Part of a small language model's weights.
Architecture: RMSNorm before each block, learned positions, untied embeddings.
Each number is 128 + 32 x the weight over its row's rms, rounded and kept within 0 to 255. Layers, rows and columns count from 0. The size above them is the row's rms in percent of the matrix's.

# layer 6 MLP down (transposed), 1024x256, rms 0.0522, rows 617-643, columns 128-255
size [ 60 116  29 106 127  67 105 126  27 114 104  99  93  41 101  93  27  33  95  19 106  99 101 138  22 107 112]
[[150 130 109 148 121 145  40 140 192 113 115 160 184 197  87 114  99  98 150 188 119 156  48 106 189 111 118 145 102 145 124 134 102 156 112 129 122 156 131  91 127 158 126 175 154  90 158  76 113 117 130 128 126 112 127 113 103 139 136 111 134  88 140 102 118 101 139 169  66  89  98 100 101 139 113 101 211 144  78  80 140 100  95 138 135 111  87 141  72 146 107 139  68  84 194  90 207 161 148 108 138  97 164 101  64 155  77  95 180 122  88 122  63  65 139 127 121 112 130 165 179  47  86 106  78 113 165 112]
 [128 159  91 103 129 106 167 129  82 120 188 167 104 160 118 105 153  42 161 149 146 118 162 146 141 119 134  87  70 125 153 123 134 177 133 127 152 167 119 150 129 152 112 145 166 106 101 126 116 117  99 105 175  30 154 163 107 151 137  98  87 140 172 121 120 177 117  88 119 136 146  82 186 111 113 142 104 109 199  80 151 126 126 100 106 115  84 166 151 164 120 145 109 104 125 109  91 158 135 130  91 130 153 116 102  76 128 138 102 188 106 144 119 169 144 154 160 168 196 110 121 146 194 138 148 154 124 160]
 [163  83 148 126 128 119 148 130 102 121  90 127 105  93  20 168 108 136  90 102 134 103 118 113 105 115  93 147  77 144 128 216 135 133 154 110  85 130 133 112 192 124 119 120 177 172 175  79 142 135 160 127 158 133 122  80 163 147  77 128  86 107  77 136 126 151 190 122 109 157  86  83 134 156 117 159 162 144 141 128 147 167 134 152 137 136 171  82 126  99  23  88 153 133 100  89  95  85 113 112 184 130  95 147 130 158  97 143 174 134 136 153 127 136 141 121  98 124  99  99 134  97 104  96 135 123  82 149]
 [103 145 131 118 195 104 149 112 152  95 204 155 212 120 134 133 143  80  64 200  77 176 132  79 178 130  72 154 131 101  96  84 124  97  87  91 155  87  57 129 136  53 135 110  71 128 199 163 175  62  63 113 136 154 169 112 125 144 153 103 102 143 116 154 177  72 103 135 137 119 120 134 140 135 127 115 116 150 146 149 188  99 134 235 122 125 147 141 174 112 113 158 138 134 131 178 116 168 100 112  81 125 122 124  91 120 166 128 155 130  85 180 110 106 157 142 143 150 137 128 152  88 152 112  92 128 210 145]
 [148 126 144  94 140  83  83 130 111 165  84 161 129 122 125 162 142 139 162 156  95 146 140 115 161 122 154 172 157 125 144 146 151 132  67 141 131 123 156  83 116 163 114 200  91  85 110 133 127 158 144 107 137  78  47 101 124 112 101 112 112 173 126 105 111 147 131 126 191  49 170  65 188 159 136  55 101 145 112 122 138 157 130 127  90 117  77 103  97 109 109 152  98 190 135 124 102 144 138 127 153 100 117  96  54 155 134 161 146 131  58  99 174 145  92 158 120 146 160 123 146 184 220 147 170 126 102 129]
 [162 111 120 115 151  98 102 162 145 105 103 109  87  60  83 125  86 106 183 117 122 141  83  69 142  95 127  74  82 100 142 162 126 118 224 105 129 172 214  77 122 108  96 104 100 121 102  92  89 123 170 104 135  92 162 123 131 137 162  89 135 156 106 150  62 171 116 132 159 122 155  93 118 148 128 139 135 111 133 117 117 190 174 120 115 151 150  84 116 141 163 141 101 191 118 137 155  88 136 135 130 121 155 141 143 152 100 123 109 153  74 120 110 147 179  88  85 105 101 100 126  84  96  78  91  96  81 135]
 [109 117 108 129 122 102 149 102 109 163  45  87 105 132  50 142  77  58 151 105 126 138 153  88 201 153 119 166 156 162 100 141 146 142  82 149 125 140 124 132 160 157 109 106 133 126 118  82  71  73  62 120 150 131 170 187 164 122 142 100 100  84 158 116 115 159 138  94 117 122 146 142 115 128 124 122 131 125  69 129  87 162 153 101 118 110 136 156 128  85  58 192  82  83 146  87 131 115 119 194 154 117 115 114 167 110 107 107 180 143 131 124 117 150 171 157 192  87 151 140 113 122 145 125 133 151  73 117]
 [149  92 156 106 154 132 174 141  60  16 169 100 101 102  67 136 113 161 117 110 168  96  90 133 108 139 125 165 147 142 109  76 160 124  91 121 126 209  98 131 173 150  78 107  61  95 108 111 150 128  86  88 107  82  85 143 135 121 150 157 101 150  78 104  73 137 147 153  95 152 152 211  85 104 161  99  85 127 158 178 159 151 139  63 136 126 121 221  54 140 211 111  95  88 171 121  86 161 140 164 121 165 121 134 157 114 101 142 129  70  90 109 130  89 126 140 156 170 170 136  93 106 102 121 149 168 133 129]
 [115 194 133 187  58 192 148 147 169 146 178 130 128 140 132 137 127 166 119 144  95 202 154  71 143 158 113 132 153 172 201 126 146  98 109 197 129 182 163 129 188 142 138  86 109 133  88 103 155  56 127  75 151  90 133 120 186 132 110  80 101  92 100 144 151 121 129 125 167 143 118 116 178 179 132  92 174  63 182 128 127  69 133 109 132 187 178 119 117 136 129 169 159 146 145  63 148 202 168 162 131  96 147  85 130 130  80 113 141 170  88 135 136 141 137 106 126 111 151 131 114 131 156  95 118 145  77 101]
 [142 154 168  94  72 128 146 118 157 197  87 151 146  93 103 156 148  90 121 138  84 104 103  75 143 165  66 117 145 128  85 121 134 157 110 132 141  37 132 161 173 151 145 168  88 135  99 129  91 131 142 111 136 119 132  95 170 128 108 141 123 155 134 133 128  83  90 137  96 123 105 159 149 151 106  81 138  60  93 145 101 107 159 144 148 106 102 162 163 137  87 155 121  57 193 149  72 119 115 175 207 139 125 168 180 149 168 111 149 146 162 213 101 171 133 177 134 140 142 160  49 137 103 113 137 158 172 108]
 [109 144 115 112 188 115 148 126 132 131 152  96 162  97 137 101 189 106 157 111  86 150  29 136 150 147 109 143  97 126 100 156 161 121 147 119 112 114  72 165 157 135 134 163 168 115  86 119 138 134 164 130 104 106 139 136 126 139 170  77  84  85 119 140 128  86 167 147 179  90 215  88  90 115 126 112 138 122  97  85 119  92  81 139 162 149 101 114 120 168 100 107  99 144 130 121  90 187 126 114 123 134 158 165 200 217 156 127 160 113 153  81 127 161 145  79 116 116  94  75 113  42 116 157  66 164 202 101]
 [177 122  71 165 179 138 139 141 140 163 159 181  95  68  55 157 119 127 145 204 134 112 113 126 134  98 140 204  67 112 145 122 133 130 117 139 143 145 171 146 133 138 165 169 131 154 138 122  35 141 123 107  75 149 128  92  91 171 160  88  77 126 142 131  66 143 136 185 134 133 102 190 176 154 125 112 175 151 171 190 118 113 142 116 103  99 173 139 103 172 146 113 173 188 160 142 159 164 124 139 183 130 119 135  95 130  95 128 163 141 104 167 157 149  83  42 102 152 159 118 136 124 103 117 163 141 145 112]
 [144 179 110 118  92 168 125 131 138 160 148 129 178  66 132  41  55 105 137 168 166 168 120  76 119  75  76 145 141 126 148  93  94  36 159 126 138 187 113  76 204  91 129 128 132 154 184 126 128 164 138 138 127 124 124 119 120 141 145 133 142  83 124 138 124 130 127 155 107 149  81 173 104 145 101  94 139 147 112 110 101 162 141 185 157 109 158 136 129 108 150  83 142 149 112 108 136 139 130 111 167 130 141 141 130 132 149 136 122 176 154 176  98  85 110 102 121 103 110  88 187 111 115  87  49 110 167  66]
 [ 87 131 129 186 175 126 175  98 121 140 165 145  68 134 128 151 118 141 115  74 140 157  94 126 122 117 140 111  90 119 188 115  99 162 185 100 149  81 106 132 158  59 126 108 155 154 167 108 162 137 129 111 165 129 147 154 205 122 144  79 152 137 109 108 145 113 158  75 122 108 111 185  79 122  68 116 143  93 111 169 125 164 151 108 116 178 101 152 152  93  35 185 143 123  90 130  98 149 109 165 113  97 113 116 171 135 174 122 143 123 105 115 124 179 169 109 125 144 152 164  75 123 109 164  96 119 166 116]
 [149 129 108  81 162 158 166 142  74 129 151 106 143 132 116 126 155 104 125 102 115 101  57 127 151  77 158 100 105 112 118 132 111 153 117  92  76  85 153 119 148 105 137 136  65  48 140 121 161 118 180 119 118  91 148 171 142 123  80 136  89  76 127 113 207 127 126 127  91 103 137 119 118  74 142 163 144 120 213 140 190 131  70  95 129 129 156 126 105 130 132  89  95  80 131 136 101 149 106 137 107 135 154 137 122 118 103 135 154 208 155  94  85 158 144 118 154 109 127 112  87 146 125 116 182 155 116 112]
 [103 176  63 180  85 120 191 131 102  90 110 124 112 102 148 173 135 156 105  92 158 202  51 129 141 160 157 178 102 132 105 117  82 137 181  95  94  89 142 124  79 122  28 147 161  87 140 145 166  83 142 136  83 124 116 159 138 156 142 125  95 117 173  87 142 131 170 128 147 186 147 160  99 109 144  90 128 142 109 146 133  76 162 138  94 113 204  80 152 109  66  84 108 132 133  49 139 107 145 128 139 144 125 114 122 133 136 112 136 106  92  98 179  75 123  50 139 135 142 128 131 112 110 119 151 144 139 153]
 [130  59 144 145 103 148 107 133 147 104 159 127 145 161 150 107 130 124 150 170  97  90 162 100 142 147 137 108 116 108 182 124 110 134  97 161 147 130 139 109 129  66 177 170  85 141 115 138 144 118 120 104  79 146 176 143  90 136  36 177 102  68 145  93 106 118 132 117 170  88 112 176 102 159  99 145 139 185 132 126 136 189 190 129 123 169 110 160 157  93 107 122  94 103 151 109 124 145 144 172 132  87 135 167 111  89 175 151 113 161 186 143 165 101 124 123 113 182 168  65 153 132 149 145 121 120 132  56]
 [156 127 119  98 160 141 146 128 129 156 148  83 167 148 125  88 167 159  55  98 109 123 166 122  98 205  77 169 133 193 106 117 127 113 121 109 183 130  93 173  90 162 103  92 172 135 159  75 147 136 173  95 129 110  97  40 116  76 111 176 185 117 126 202 116  86  92 152 169 226 115  97 102 154  98 185 128  95 138 171 133 114 167 168 158 146 127 121 124  85  93  88 159  92 116  74 149 130  97 163 191 123 123 148 104 130 114 106 122 102 115 152 100  94 104 125 135 128 140  88 134 109 147 166 174 157 158 149]
 [140 125 117 132  33 135 105 125  86 144 117 155 107 181 111 111 146  80 118  70 161 127 137 158 121 128 164 185 111 121 170 187 128 159 160 152  92 148 103 191 108  76 166 127 188  43 141 116 120  27  97 198 107  81  71 181 165 156 127  65 173 150 154 127 132 156 114 135 152 140  87 190 121 144 160 149  78  96  71 159 120 185 123  53 154 120 105 161 156 130 113 122 108 147 184 114 101 153 135 148 131 118 102 159 145 105 153 113 137 181 155 144 122 117 194 177 153 125 165 127  86  80  86  88 141 157  77 133]
 [ 76 142 118 117 142 104  40 157 141 137  35 136  49 112  17 117 153 151 142  87 119  95 120 136  99 122  94 149 107 174 120 162 114  93  74 130 175 130 140 121 131 144  90 149 131 110 119 196 184 181 143  99 153 150 136 143 128 140 104  96 145 137 104 120 121 123 138 188 155  89  94 106 131  71  91 138 176 138  89 117 185 172 131 192  91 171 207 126 194 118  89  92 112  99 157 128 150 152 123 139 176 109 104 109 115 167 142 127 117 151 135 117 146 113 136  85 120 129 114  76 101 136  94 165 160 147 143 113]
 [ 98 116 116 113 130 116 112 134 181  94 125 102 104 128 150 157  38 136 157 148 127  78  37 177 124  94 153 179 133 160 162 134 140 136 156  71 148 126 151 153  85 185 102 169 123 178 100 118  88 138 173 132 136  95 102 114 142 157 160 132 111 190 173 140 147 154 147 156 175 130 133 171 104 124  98 103 115 161 132 136 162 157 142  97 172 117 139  96 104 149 133 183  74 166 128 126 107 127 105 125 155 132 143 119 208 124  69  99 163  56 131 136 123 107 144 125 116 143 182 137 158 101 118 133 149 127 149 186]
 [171  83 117 181 153 114 136 110 135 113 129 119 125  78 125 135  34 116 102 118 125 153  56 147 134 128 116 153 104  91 151 115 154 110 122 176  94 114 135  53 145 126 131 110 174  72 153 129 133 148  65 120 135 145 128 161 139 109 159  88 111 134 144 115 125 120 161 100 192 139 120 171 173 118 113  75  67 120 183  62 154 160 103 104  53 148 101 117 142 147 150 174  82 145 119  77 124 131 137 119 143 112 132  46 106  93 102 120 106 132 114 117 116  57 119 124 118 136 152 178  87 162 155  95 126 124 179 106]
 [125 154  90 136 120 117 151 140  90  86 126  78 163 125  81 152 169 177  90  98 140 158 175 112 149 106  85  62 121  86  94 147 116 150 122 180 150 114 135  77 131  95 113 137 133 116 138 155 106 102 121 135 162 122 134  88 115 142  53 172 137 101 159  81 144 107 109  71 101 141 164  95 153 123 166 140 189 126 132 184 160  97 125 175 158 130 151  74 157 155  85 229 140 105 107  92 186 176 168 122 130 125 134 160 104 151 125 129 182 214  50 103 137 116 162  97 125 129 148  81 183 103  74 133 173 156 133 109]
 [146 196 137 138  97  88 113 116 147 147 122 101 148 159 110 109 161 116  51 150  78 150 169 151  79 101  84  96  81 141 123 129 123 102 160 109 142 170 124  97 107 112 133 113 164 116 144 146 111  74 102 185 151 182 114 145 154 178  65 150 150 123 114 151 182 134 153 127 126 113 155  80 137 129 132 145  82 139 110 124 123 106 174 102 146 145 125 109 149 158 158 125  76 132 129  83 121 172 154 138  70 126 128  96 113 139 151 140  91 207  86 111 129  83  95 125  59 127  71  56 132  97 163 145  70 120 169  89]
 [148 143  74 165 163  97 101 141 122  89 116 129  94 138  90 187 200 141  86 123 100  94 122  86 158 185 181  87 147 169 134 139 141  74 183 141  95 114 134 124 168 127 165 161 115  94 156 112 135 136  92  81 139 154  99 141 105  77  67 114 122  83  85 116 133 157  99  56  87 128 125 124  52 116  89 193 132 122 141  89 118 156 173  87 118 139 165  81 120 142 148 114 122 107  90 109  93 115 144 121 155 185 106 162 107 142 129 134 132  77  97 111 103 153 116 136  93  99 118  87 186 108  94 124 147 131 157 124]
 [169  96  82  98 159 163 109 124  98 125 192 127 109 158 137 135 102 153 109 129  76 120 102 105 156 101 155  26 110 148 151 140 108 113 111  77 176 107 142 157 126 115  86 116 134 113 107  44 150 132 137  95 122 179 122 182 142  92 149 153 131 160 153 128 160 140 163 148 120 137 198 113  73  89 152 111 105 161 171 101 155  94 170 162  88 175 165 170 178 138 162 155 105 129 122 191 144  88  99  87 166  97  88 164 192  94 136 140 101 115 108  83 138 137 109 147 173 121 131  89 164 136 141 104 133 150 119 142]
 [144 121  80 127 139 118 142 203 108 103 104 131 157 103  74 126 181 109  92 148 108 213 127 139 140 103  92 172 137 103 115 135 118 110 111 141 112 129  93 143  91 144 118 135 194  99 162  92  60 114  68 134 141 160 132  77 154 184 146 137 182 142 166  40 143 102 139 102 176 125 135  69 141 136 149  84 146 186 111 131 114 110 145 137  90 140 104 135 220 103  66 155 164 100 186 124 120 125 147 110  77 126 112 154  78 177 174  86 170 139 167 191  96 129 103 129 165 128 156 103 108 128 146 130  88  98 164  80]]
# layer 6 MLP up, 1024x256, rms 0.0595, rows 618-644, columns 128-255
size [110  55 113 119  77 113 116  52 104 105  99 106  61 101  97  57  58  99  48 107 107 105 129  53 109 115 113]
[[129  86 115 108 174 130 115 136 104 163  91 138 155 146 133 178 142 121 124 117 107 125 121 128 151 117 101 150 142 135  94 175 163 121 121  90 172 151 115  78  95 118 152  99 157 173 132 154 157 129  95 131  96  91 184 131 101 134  81  98  81  96 119 110 133  96 122 186 140 156 115 153  70 138  94 153 108 181 149 100 155 124 116 111 128  93 101 138 156  68 111 129  96  67 110  80  94 166 153 147 176 154 144 120 161 157 113 126 160  31 132 121 132 135 103 162  80 133 178 108 129 108 163 111 108  93 159 104]
 [113 119 197 121 157  93 130 130 134 112 135 167 173 114 104 105 137 170 117 165 117 121 136  92 156 122 212 132 213 115 136 100 159 207 113  94 155 129 162 155 115 131 175 138 157 175 141 137  68 172 101 138  91 120 170 147  94  95  95 170 107 105 164 132  73 105 123 157 174 134 172  77  85 141 157 104 103 150 108 150  67  96 153 142  72  62 128 112  89  83 118 138 145 112 125 125 127 107 123  98 191 123 158 149 165 121 150 150 116 132 138 125 107 161 115 110 106 162 141 156  90 118 196 122 157 106 159 126]
 [151 121 116 144 178 130 136 148 176 134 121  94  92 155 106 125 126 130 148  83  91 108 126 152 117 132 169 199 157 149 113 157 148 125 100  68 177 103 176 125 137 124 115 109 128 139 148 113  93 129 110 139  93 151 110 126 153 131 104 112 102 141 135 126 146 175 128 133 106 118 178  84  97 116 125  89 146  57 141 125  92 176 130 171 119  90  68 120 107 105  50  67 172 171 112 102 133  95 138 111 143 150 129 130 144 133 103 115 101  97 130  75 114 107  99 142 109 156 149 142 167 170 195 129  62 156  87 126]
 [183 103 163 118 140 116  96 114  98 176 164 117 144 139 155  74 185 137 115 185  75 154 204 115 133 162 121 128 142  95  92 171 183  79  58  85 137 130  67 117 139 106 173 116  97  91 143 103 125 105 145 157  97 191 146 142 152 109 135  90 123 165 151  79 132 128 167 119  73 146 125 111 150 141 131 114 117 112  96 127 122 163 165 194 124 124 109 155 135 121 101 152 172  54 133 172 116  80 162 126 219 148 138 116 100 133 144 120 113  71 115 111 131 129 102 107 147 172 140 107 120 193 128  70 160 131 189 152]
 [158  98 142 132 151 122 146 136  95 187  86 199 180 129 138 144 112 102 172  96  67 139 140  62 137 154 152 151 148 157 118 129 113  98 136 118 141 120 149 142  91 111 149 117 149 108 145 143  95 176 116 149 117 192 136 117  48  92 141 109 105 137 199  85  94 130 171 130 115 142 139 149  80 119  66 122 132 167 124 119 110  92 121 156 138 130 100 132 150 128 150  73 144 145 122 119 113 127 143 103 116 122 179 230 152 100  87  55 114 137 167 176  89 163 135 154 103 113  91 170 152 105 164 138 152  98 146  97]
 [166 118 161 120 112  78 118  93 148 143 122 141 129 154 126 171  82 200 148 228 128 136 139 152 120 115 113 105 141 159 143 110 146  87 109 148 137  88 117 176 157  96 133 161  82 162  98 143 155 182 151 134 110 162 155  73 107  81 124 154 134 176 246 148 141 148  72 156  73 157 107 117 140 143 110 163 148  94 144 120 142 125  80 170 129 172  88 167 101 179 133 161 150 115 144 175  72 110 112  73 125 151 158 110  98 152 159 136  84  76 172  90 132 134 132 137 147 115  87 152 147 152 172 126 132  94 176  72]
 [140  72 157 179 187 118 145  82 112 153 124 105 129  91 211 137  72 110 163 186 153  84 181 118 159  69 120 192 138 105  83 116 129 116 106 122 151 134  96 152 191 172 119 116  68 135 141 173  74 145 100 105 101 146 154 130 130 138 104 174 111 115 128  57 131 137 167 173 142 128 182  99 146  92 138 125 129 114 174  80 113 132 106 204 139 144 138 132 152  84 170 143 130 104 113 161 186 134 149  87  96 127 138 177 163 100 152 121  84 110 122 128  66 107 156 114 127 105  84 116 106  74 125 155 155 125 167 138]
 [158 139 169  91 200 140 122 162  84 156  94 128 139 160  89 186 124 118 130 160 111 137 155 122 131 170 125 122 149 150  80 158 137 139  74 200 135 113 123  48 147 121 174 134 135 102  59  92 123 152  96 161  82 154 158 140  75 127 116 177  32 128 154  91 145 128  89 103 147 165 143 115 147 117 190 148 135 165 137 134 129 170 115 152 142  71  88  87  98 135 119 156 154 150 159 119 140 182 139  84 143 178  95 183 167 123 136  93  89 114 108 124 112  86 106 144 138 145  83 123 192 149 206 151 140  79 143 109]
 [132 140 142 142 151 134 148 129 154 165 149 100 151  88 115 108  91 147 102 116  97  91 117 147  90 133 150  88 131  66 164 104  71 107  67 137 165 143 104 111 139 158 175 112  96 147 147 158 148 212 155 139 162 204 114 147 107  69 110 162  49 158 131 120 187 130 119 179 112 120 115 110 110 180 156  85  97 148  81 127 142 123  89 194 164 120  91 158  98  70 142 107 192 167 181 139 105 152 143  93 167 117 129 142 158 153 158 127 149 109 192 161 107 139 149 133  79 105 104 136 109  93 137 109 226 161 144 119]
 [162 107 177 114 130 103 129 146 112 108  91 117 191 110 112  80 125  78 167  92  41 138  97  97 138 199 138 151 168 104  52 133 160 141 165  88 100  62 128 139 103 134 113 124 150 168 140 117 108 133 127 167  42 179 159 108  93 129 118 129 106  97 169 124 128  68 167 118 169 118 199  78 132 127 124 138 138 121 129 160 102 151 113 166 112 125 153  81  54 129  94 117 100 146 102 112 143 107 140  62 112 164 150 131 151 157 150 114  76 105 180 171 111 211 119 155 151 133 137 166 167 122 121 124 131 108  87 144]
 [152 141 133 114 142 143 170 136 118 152 184 147 162 148 115 178 120 113 118 126  99 104 133 164 151 147  87 142 151 136  84 103 173 169  92 111 151 137 151  76 116 145 202  86  70 147 134 138 159 173 121 135  95 122 198 110 135 139 137 180 145 104 135 152  81 140 113 137 135 130  70 132  74 131  94 103 175 160 123 113  41 123  78 124 166 138  46 118 144 106 150 162 108 135  92  87 106 185  94 110 125 153 173 111 128 215 110 128 105 100 194 129 142 133 156 142 131 142  54 155  90 135 168  75 168 130 138  30]
 [221 131  99 134 115  97  88 105 130 139 131  70 111 139 156 161 137 158  44 184  91 142 124 155  82 163 102 142 137  95  90 156 144 157 105 108 124 109 122 166 219 128 155  68 120  52 118 145 141 102  99 152 109 138 136 123 113  53 102 125 142 146  87 150 125 133 118  94  51 172 194 106 196 102 138  82 128 165 119 117 138 148 122 120 113 164  80  84  93  85  91 118 118 125  84 107 113  96 153  97 203 164 122 135 156 108 140 125 130 128 158 120  62 170  52 110 128 111 136 123 152 158 131 184 122 149 107  64]
 [163 209 149 133 102 123 171 140 141 153 148  87 149 101 161 162 113 148 146 158 141  81 139 171 134 194 123 167 161 135  79 127 190 136 124  77 105 114 111 172 126 171 164  88 139 172  43  71  73 193 130 134 106 151 108 125 127  95  89 122 117 166 163 137 145 155  89 115 126 111 166 123  96 155 150 114 105  85 129 152  86 166 162 174 118 150  82  85 117 130 127 134 100  90  60 110 108  89 111  74 155 148 124 143 119 109 138  88 176  86 167 141 132 137 119 141 113 125 151 160 149 120 144 100 154  95 124 182]
 [172 172 142 131 148 114 155  87 145 129 155 133 148 110 215  85 126 140  84  56 153 175 137  55 102 116 122 126 138 109 105 155 150 122 192  95 156 143 107  99 114 142 194 135 102 143 147 105 153 117 147  99 138  99 144 140  16 181  90 144  94 142 167 166 132 161 109 116 108 187 147 142  94 108 128 129 124 144 120 128  84 116 119  89 160 144 124  97 118  67 159  90 175 136 167  81 133 178 162 140 113 162 129 125 145 139 158 109  98 131 150 112 140 136  74 138 124 161  85  96 129 131 145  90 123 121  76 112]
 [141 142 155  95 123 169 142 177 125  94 135 122 168 116 164 138 157 162 121 116 101  90 166 180 150 115 119  96 128 140  93 123 213 132  96 139 104 163 181 114 145 129 201 114 110 169 130 150 120 181 136 138 119 118 144  94 154  92 117  75 106 108 126 172 114 142 155 126 121 119  89 110 131 109 143 169 158 139 125 153 157 133 109 151 160 138  97  99  68  64 185 143  85  66 113 146 123 158 131  98 157 128 132 124 146 167 161 159 100 138 174 145 160 148 117 174  67  90 158 103  93 177 156 118 174 108 183 101]
 [111 124 170  58 116 172 132 107  94 148 111 138 147 101 152 155 126 156 135  89  77 115 177 116 121 110 152 147 173 143  58 151 122  91 130 116 180  62 115  87  67 106 155 139 157 124 113 118  20 163  98 154 132 119 206  90  78 136  96 104 104 112 191 121  91 143 157 120 104 141 132 133  89 128  95  96  99 104 150 173 147 125 187 135 133  85  91 130  85 119 102 163 177 118 131 120 137 160 174 122 129 166 108 110 134 139 130  81 149  90 148 112 105 166 160 143 113 166 112 155 132 101 120 115 176  56 144  87]
 [114  71 114 119 113 157 195 136 102 129 127 152 169 102  97  66 146 170 129 137 119 108 154 163 188 147 147 137 186 101 170 184 140  87 143 100 173  74 151 148 124 147 205 123 131 142  89 144 134 157  79 124 104 118 147 225 157 161  55 130  63 144 120  73 103 223 184 163 137 186 152 143 143 157  88 125 113 157 127 115  72 168 141 136  95 113 150 142 106 131 133 136 115 102 119 134 107 102 123  81 125 107 133 171 135 128 168 125 103 128 165  95 115 111 109 155  60 103 135 181 133 122 167 151 132 124 157 121]
 [115 138 152  56 125 192 122 131  96 148  84 130 157 138 137 122 124 103 142  67 127 184 115 114 116 166 127 131 151 142  80 127 152 116 149  60 171 128 143 162  93 165 164 113 144 197 142 132 141 102 143 147  98 137 215 100 120 104 107 182 101  54 188 112 132  98 117  66 131 243 197  92 128 104 172 115 142 128 107 155  69 105 111 138 122  63 177 143 188 119  73  93 119 116 144 110 179  89 135 109 138  96 123 141 170 137 145 141 147  44 172 118 135 170 131 178 158 124 148  87 136 104 160 100 142 112  85 133]
 [116 118 179 154 147 113 124 102 110 145 103 159 152 132 107 174 122 126 130  74 104  56 115 127 121 163 166 114 183  82 114 119 167  96 138 142  84 145 124  82 151  95 193 100 124 128 128 125  94 101 129 124  80 113 144 134  88 131 128 184  46  86 139 116  56 158 161 112 138 163 157  99 124 148  87 122  85 109 120 161 115 104 154 159 154  96 151 115  97 183  83 153 160 147 111  90 111 129 153 157 133 149 157 139 176 117 101 102 139 109  93  76 131 196 122 173  42 173 138 152 167  94 152  85 122  84 151 123]
 [113  45  89 150 104 201 133  93 115 133 176 131 127  90 162 139 162 118 103 178 109 114 153 148 175 102  86 139 125 108 123 168 199 103 129 117  86  37 175 115 115 107 154 144 149 105  86 191 115 132 142 148 101 110 129 128  96 106  81  95 122 110 121  74  92 164 127 104 107 145 162  88 159 146 130  94  88 143 157  50 125 112 161 135 108 108 183 126 125 177  96 107 135  95 129 131 132 170 121 129 173 135 112 141 125 118 121 109 162 208  90  87 143 213 144 148  69 151 163  68 156 139  85 111 124 136 175 145]
 [121  67 150 204 144 117 175 112 103 101 185 164 135 159  92  87 162 140 166 144 104 120 130 161 121 162 131 127 127 113 105 115 100 120 101 107 181 158 115 160 117 185 151 121 133  96 141 104 123 133 146 144 142 128 158 171 148 114  73 155  88  72 147 116  81 186 112 168  98 150  83 149 132  95 105  38  98 155 127 116 107 116 124 100 116 116 156 202 185 129 115 133 149 119 159 146 150 202 125 117 187  91 109 164 125 182 140 108 176 121 132 166 118 113  86 172 102  96  98 154 147  80 145 125 182 151 103 124]
 [147 157  92 163 134  95  89 143 131 153 163  89 170 132 133 103  64 182 168 105 100 168 104 105 100 123 189 126 144  75 135 170 104 141  48 108 145  80 166 117 159 141 155  92  59 131  96 114 126 128 129 106 100 132  85 170 121 142 115 140  66 117 131 119 130 129 129 164  66 139 115 133 120 125 100 167 111 123 137 178 160 163  93  98 158 166 163  80 117  58 169  63 214 124  79 133 129  87 149  95 141 135 147 138 120 119  85 107 102 196 196  98 153 135 119 137  90  59 137 139 172 172 162 115 103 119  88 100]
 [ 70  52 144 143  78 127 108 165 158 108 103 126 155 119 175 121 106  80 118 149 102  70 113 200  78 109 138 177 146 124  61 176 179 146 138 125 136 120 156 152 111 142 149 187 154 103  81 134 115 161 128 150 127 131 134 134 143 116  60 132 150 207 133 117 114 138 111  86  95 116 119 148  72 115 127 131 114 138 107 100 126 135  92  92 169 153  92 173  97 200  84 129 134  94 124 125  70  98 113 140 183 139 127 126 209 143 117 104 120 111 153 160 154 211 121 176  49 102 190 199 158 147 103 139 125 120 113 111]
 [117 116 134 138 146 115 142 131 138 144 167 130 138  89 155 203 116 147 101 117  73 135 179 137  87 171 114 138 160 120  75  91 114 141 135  80 167  78 161 167 124 120 223 187  99 119 101 110  84 157  79 174  43 112 120  46 118 146  26 159 121 151 114  67 129 143 167 180 129 182 123 203 104 141 142 121 114 138 133  92  69 201 156 145 144 128  80  93 138  92 114 134 104  95 162 114  73 124 147 116 150  74 149 136 166 162 107 144 114 111 158 158 184 190 122 137  54 126 131 167  92 144 180 125 156 143 117  79]
 [150 108 115 120 156 144 140 149 156 159 120 168 116 153 157  91 160 163  90  99 113 139 177 140  88 132 125 179 118 149 122  67 142 102 145 140 151  88  92  93  87 130 117 170  95 123 111 101  78 113 101 124 167 153 129 151 116 151  94 172 119  88 127 130 141 133 104 189 163 147  57 115  79 192 134 204 129 163  99 118 136 168 193 169 130 130 112 100  45 128 114 198 172 131 180 130 115 156 150  63 130 129 133 148 126 159  86 130 190 135 100 116  52 109 144 155  93 173  87 101 120 103 111 149 158 162 145  67]
 [167 142 143 137 112 132  82 168  88 129 100 150 144  91 114 139 105 131 136 121 138 120 150 136  90 136 169 165 188 140 139 125 147  93 114 136 160 124 128  82 112 105 135  72  50 163  74 110 143 161  85 110 106 138 152  65 146 170 115 131 144 108 133 155  83 195 159 143 180 120 145 114  69 143 151  86 154 144 153 142  54 104  71 238 130 119  65 170 154  87 187 130 100 160 132  80 156 148 131 112 114  98 124 139 174 125 114 128 127 129 119 136 115 162  71 156 138  89 123 105  97 154 126  63 139 107 119  78]
 [165 184 162 155  95 102  95 113  85  84 165 153 128 146 147 108 129 152 167  62 120 166 147 146 196 120  83  97 105 108 152 105 166 138 184 125 123 101 100 148  95 145 168  74 108 119 116 129 138  88  75 166 121 215 124 201 110 118 126 171 121 153 107 100 171 153 153 159 104 131 144 181 131 184 155 158 144 111  90  83 127 171 138 127 128  79 155 119 117 105  84 137 134 139 113 161 113 112 180 122 213 142  81 111 128 120 190 109  63 111 139  93  71 103 165 129 135 104 165 150 180 154 111 184 169 102  68 115]]